config.yaml
n_layer: 16
n_head: 4
n_kv_head: 4
rope_fraction: 0.5
attn_scale: 0.213
init_std_o: 0.00806
beta2: 0.95
final_lr_fraction: 0.0
Each number is 200 + 20 x the weight over its row's rms, rounded and kept within 0 to 999. Layers, rows and columns count from 0. The size before them is the row's rms in percent of the matrix's.

# o: layer 12 attention output (transposed), 256x256, rms 0.0674, rows 77-96, columns 64-95
# v: layer 12 attention value, 256x256, rms 0.0676, rows 78-97, columns 64-95
o77,102,193,211,202,195,206,163,201,208,166,214,222,207,186,202,206,204,231,213,188,230,182,185,200,202,194,189,199,177,193,216,168,214
v78,098,178,177,176,175,211,206,196,221,211,215,221,192,188,187,209,196,184,210,217,200,158,222,165,177,212,222,217,213,195,219,198,222
o78,097,197,208,205,166,188,194,190,172,166,209,230,232,207,217,170,212,171,218,202,146,201,185,200,235,199,205,208,196,211,236,228,228
v79,091,205,246,206,222,217,168,194,163,167,205,198,207,182,208,229,216,217,208,195,226,224,198,210,185,208,178,200,177,210,214,201,222
o79,085,189,212,206,214,220,167,196,235,188,195,219,197,193,194,210,192,195,179,218,207,205,191,203,204,203,196,213,188,195,199,200,206
v80,098,191,204,196,254,189,182,181,171,222,184,196,185,190,202,193,202,214,200,203,183,199,192,211,197,240,174,216,180,202,206,224,204
o80,080,182,199,183,223,192,176,200,208,225,198,211,185,195,213,226,174,197,203,195,196,200,216,205,188,229,193,209,168,211,200,201,218
v81,093,202,188,205,195,187,173,191,190,229,192,211,184,203,183,182,205,229,210,194,156,169,192,190,209,173,181,160,184,201,212,197,195
o81,097,199,195,176,203,211,199,203,177,207,186,208,176,216,204,181,177,192,202,219,199,213,176,183,187,186,171,193,199,193,201,212,191
v82,106,202,198,200,186,170,188,214,184,232,181,211,195,199,197,214,231,199,188,198,179,191,198,213,212,231,222,187,168,213,228,218,206
o82,108,243,209,183,178,185,190,174,202,182,190,229,213,203,217,204,244,171,211,161,205,227,206,180,203,229,218,176,205,201,187,207,187
v83,091,227,165,208,165,190,210,193,180,183,207,202,178,226,251,218,178,239,240,191,225,157,253,156,216,210,213,220,194,207,198,184,205
o83,098,247,195,201,180,192,206,194,160,161,203,201,206,197,195,207,205,168,244,195,184,195,233,185,219,215,218,199,225,193,224,228,189
v84,096,197,205,199,212,203,184,167,226,192,195,208,222,209,242,191,204,209,207,187,252,208,223,221,195,216,207,190,212,203,156,208,190
o84,094,190,193,203,203,201,204,208,178,208,200,195,219,205,212,225,193,178,163,195,252,171,221,202,195,215,183,220,196,197,208,177,188
v85,097,190,219,227,177,210,195,181,198,213,195,201,185,213,173,195,214,195,210,209,200,195,237,194,200,196,236,203,196,203,187,219,175
o85,096,186,208,200,180,203,173,231,191,194,192,227,193,192,191,187,193,238,179,222,170,166,219,205,202,197,215,211,175,197,194,188,165
v86,087,214,199,220,166,212,196,209,160,194,154,221,215,192,207,205,234,186,191,231,229,173,181,204,184,211,190,213,183,200,174,234,171
o86,091,184,187,216,214,188,183,190,210,219,186,198,216,194,207,200,194,213,166,193,175,180,242,196,186,166,203,233,163,211,199,166,203
v87,090,214,213,203,210,186,148,211,179,209,214,156,164,189,215,175,219,193,201,226,224,219,182,222,186,157,162,208,188,170,217,197,178
o87,094,186,196,188,211,215,189,192,208,220,187,192,190,204,178,189,193,228,162,196,197,207,179,177,214,224,187,195,174,212,191,165,198
v88,097,242,242,192,200,202,172,181,208,210,228,192,214,165,197,202,232,205,214,185,213,200,204,214,206,197,198,207,175,217,211,223,197
o88,098,220,202,201,184,209,178,179,183,180,187,202,203,197,206,243,213,211,203,172,214,194,192,203,211,212,171,186,200,200,180,182,187
v89,091,168,198,175,188,218,234,222,214,167,192,209,205,234,212,217,176,213,214,192,210,182,229,218,189,208,211,250,192,198,181,179,206
o89,093,206,187,236,226,191,206,200,180,174,213,193,213,205,188,179,180,202,218,213,187,204,219,202,204,173,206,209,233,187,190,186,199
v90,090,201,191,210,197,199,203,239,210,212,174,208,215,173,178,198,190,161,210,231,231,193,195,207,207,176,199,174,217,195,215,196,180
o90,083,191,219,213,182,199,185,184,236,203,159,197,205,197,204,190,198,198,170,180,204,216,192,180,195,197,233,159,161,198,207,182,187
v91,096,179,203,211,195,214,180,197,201,196,230,210,195,201,205,206,199,191,201,192,227,206,233,194,217,194,182,217,235,210,195,173,176
o91,096,180,218,183,202,203,215,192,201,175,201,192,210,256,221,202,181,184,199,210,198,197,176,171,203,182,196,201,211,228,210,187,157
v92,094,212,174,213,197,190,212,176,205,187,183,205,240,186,211,217,199,225,173,210,217,188,242,236,187,198,168,186,223,222,185,218,222
o92,100,198,204,233,214,178,183,218,184,191,186,242,199,197,211,215,187,206,166,203,229,172,217,222,185,186,215,192,208,202,179,204,216
v93,100,172,180,200,208,197,180,221,205,215,197,203,188,163,212,210,170,234,219,251,170,183,206,191,253,197,168,200,212,194,206,198,185
o93,100,175,189,218,208,175,186,163,188,221,150,209,182,217,200,198,216,205,252,183,219,195,209,190,175,215,200,202,184,217,197,219,188
v94,092,198,205,152,207,145,209,204,177,208,185,228,190,233,236,211,234,203,205,203,213,208,191,167,189,190,207,193,203,197,199,178,177
o94,095,233,189,156,206,187,171,187,186,250,223,217,221,208,221,195,211,183,209,158,225,222,158,225,210,190,188,209,232,223,221,196,203
v95,089,218,186,205,168,206,169,205,185,207,141,182,186,204,213,181,221,182,241,195,207,218,215,181,209,212,177,180,256,214,194,194,206
o95,089,192,162,209,197,175,213,176,213,203,158,194,204,189,164,194,193,229,238,232,192,216,197,164,197,211,217,215,211,220,201,195,181
v96,090,214,189,183,212,196,193,224,216,182,207,165,162,240,220,225,164,222,202,219,215,166,144,213,207,217,213,215,175,178,226,191,172
o96,096,231,210,212,204,219,196,187,194,204,203,190,189,209,198,226,185,196,175,192,203,206,174,188,218,226,205,202,191,175,225,215,241
v97,097,226,251,190,184,207,183,205,193,194,206,186,183,199,215,200,228,209,226,168,243,163,190,168,217,186,194,197,209,198,229,185,185